Each number is 128 + 32 x the weight over its row's rms, rounded and kept within 0 to 255. Layers, rows and columns count from 0. Numbers have three digits each. The size before them is the row's rms in percent of the matrix's.

# down: layer 19 MLP down (transposed), 320x128, rms 0.0735, rows 305-319, columns 0-63
# gate: layer 19 MLP gate, 320x128, rms 0.0733, rows 306-319, columns 0-63
# up: layer 19 MLP up, 320x128, rms 0.0729, rows 306-319, columns 0-63
down305 099:193183100063128082112166152084186091147114156183097112129088111115117134148082149161042204160181104178188131143076111167092129102147124161107075130150137153124125143137093142077134131139132130
gate306 098:101120162118157111101099166085191114142141125157164062122154191070124149112131144119154150149165134141171125149085102098149123105103095130139076131149127170089117096199128076126159122078054098
up306 105:144134138151162168127142104165093039195135095099119169161131155173111104076146110104148053167103130080138132097192190160149175125117127126110122119191123133104130151095108096133133108115111125
down306 104:147100129157161146151160130176118117112118090118142082120160129159139072110138164177141110087148177155153095078162133144159112099213197168106173166130096171144141139081141142146112156063115226
gate307 091:065130111152095112133171112134130128162095152147148050073077133132114107135147186123100132077193073133107124211183110112145167126172152152172126172077125157150114105107109167152145115104134098
up307 104:106100092128162122137137196153153120146101166091131137115157118127135127132117142138168086091049101184114175155074185133165135082077114063110112115140134109123095130140103139150116137194106114
down307 103:184101140124155130099156129139115167144079118134115128168093108141139105148116137091197113161052143185163137071089116079137071157251145146126142082170147142122093131119151104194101120089090088
gate308 097:083180188109154122143195099118095125148062110115139130161107090124127072125101085187108144173125157122096167119122132110144188113121127151156108132106170066134172093128114088116095134115084091
up308 091:143177072125130130173160081134153106141090137090128115161123153095121113106071105118126110115088098136143162139075060194136083131181112113106091188092113079142157126134158113204129156103155158
down308 096:107151120092144111073137161165131086097076092131120088140119104110154097103067106170116140167118112112122143130124117134138150159085111151129156150110157050142252101133149128137115129121145131
gate309 103:017117122173133128127097156126143155146144183047080082101158076085128180074116148096171121147112117181147120154098127126108110222135176095101098160109100105183128120089120163163127101096130125
up309 103:136131114074080105123140146133116139186144070168143127109149194148127091162069098091168099123101146135121114141166171142154100128090134150124159178147107104071113114092158111136109176123117153
down309 100:182105134103089148090131183130181147158096151136094136131127123162078123160127114141139133085120203149141069110121151092065088099139087199109135133144207137125121139149104145163184180075117112
gate310 105:182163122118151101170081151130174125170120138183111126108097159153121133225144051131180109110125190051146178088103140128094131132124123144171128125176079152163101155119116137059148084161145119
up310 101:146161194095156127125113107100106074176082142113061189107171140135084112134111182226106176149172183113107136085140187152150169123150146106128078170111157099136073109101184160127160120127123125
down310 098:096160084099083081145149087130104151058144154076134108047099118036130094113089158097145061128149133170136103088048081099143105137100129128071129168089114129091108142162077094127108120151108161
gate311 097:128127107174152066104111162108098159112127140126165098153161173191149098123104105099144118149105160064168064158057117148159070115170104057128133166150130132105131093197152149155126066139158152
up311 098:091148121134112149124106090110116148101102113149141125190040086149105072098116109160132121128121145075134131141083127105080062171143074100105150138115137122123160135103137119075135093150095106
down311 103:156119155118105128129178086185139097089105085096143146164112085069084138135135123109157118071126151163112150087128079173131082117101136042116166114109096060136184145111133129119129117130052102
gate312 102:090141178111126102094157152103147138155185109092148089135083142077153049165090144102187175105138146138127092161130088143112119126115166162063150107205126111111152173099121119184137089110138160
up312 099:083127172096180099080143105117092109161129097093098157140206191210143107105088127143122108131106130145070104117098116132178160161107114150145153144146121187108174129101090086117086089157124117
down312 099:106110130147090151108146077086092120080127151168135134201179119074111146073193166122134128102152086184102131098089162101135179056132150113132108198186116090124178075179110082088147093142111155
gate313 100:078171140183102184149074116090103113122097154158152117138175157151107165167099092078156049118118152118124164146119070149144134133074107174174065060140146115161123138140140088068095168135058141
up313 098:163115129146073163110122177165166170116169081062074192130191073167089132139128084113135115178102185123126086126116104093130153191107194132167089127093112118156122126087152202151135114051140173
down313 097:108059122110155134114145156131100137144180098071121104146078135131145165128164130111147159109130115144145073095127158126128130158150159119079149143115107124080127104170086152122142159133163122
gate314 096:161085108129151103125107115097159149142125137117118110164135113126105062074116129195146082144089128146167177082192037116109136135165184133113110175072140163163100069126087144176172142127108114
up314 107:123160134149119144177088141115104133117083138168146150095129129094095125116165161165104116136110078073139172118169103157154196122146129140119115079106126100082168087096113089111128103153164123
down314 102:163120128072073131141160134125101139115103134150161106144087156122081130131117188093145124096190160130084103079163149126162155115156192145101110077137100152122133204158139146080148125109159103
gate315 100:101087113094096109132102177162130136127079105155079095161156142099173129113118141139119181186104076125143106161115160130221075209159128122120147125154141095149132149113150126110168097161114085
up315 103:130162113107164158138141123066059130130094170156113152105140122141135047108155136118143104107124117097089129134152144116083158080109122113112090125113161131133142109104078153103099136132039083
down315 100:105104109129189067128102080077094081086139069103133111183112155119142137092114106193073141086138187139102123130064145152068145189157164140135131177137101155067175126091164130120148122062087085
gate316 101:107137134133102149105146198169112058099094169129134147144165185199111157126129092089126111080179136156184095119117155130203120088134122149140100136080089126105118123113105144187167165146127177
up316 103:160115154142162156102159150145118146175086104143147140142092181081162119133083137167140173125113123115093116147185098133112179112083115100062131070139171199110069162191111071099116138132096127
down316 099:147171109091089166063120155091137135110139102114119143113174082127092183124205178164156118163135144162142113173134134153205163138124181126144148086105166156109112103182097102128167063137176141
gate317 087:143167148102088139081163150170107068148134156131143155137091120112139145079189151127125102165158127056169111122133194091118178136120156160172117091154150174146061145144140152070086141094109113
up317 095:112114148111165151096161139179153139117167116130115138151111062133144135111086107067224109123164111112142089113090110084066098125120160102152098121109140136124110163087095097135083139099077129
down317 097:192136104176136123100049104135107131137112139109137142092139157112126086192106122140132078132076143156092129094155166064151143144100130175115117178074137131124255122186092132142170119118156117
gate318 100:120139111122156098109063140120102092128106114104131109095149153129112096092082134166083114115104109164099176166162094068134149180138111092123124169103179118133132058139080136179125067128128140
up318 099:133104144111102155141135167122157104135157160124095148163089158170102086152093180108176137128087169145133171092116134120125130144090159158097150149104152068080164128105117153098092087152111140
down318 103:122142109123141148135109076143171129108164128130165157159130079130182097125140091202086094070107151121131149125169145185086121115133161136122099143121097157121117197135181168138132122115143137
gate319 102:163103131130182099137088134102142135144063146077168164105147116186117129087118111117167155155139180146091087102127176147102186103065131173105123121127175136171128101111133145226126133108183152
up319 103:127087137147122129096106156170110129148164109121165114110156126122167155064164124156161116191091141137096173084129154085134191109112090144127145094076156173189130191145138145164141143106123131
down319 105:125070089148128141134138152138181131103171150121089084098110125062093085104152167116115136087125153092192083138139110112092133094103186054101128149113162068136156169134086115178132137122205145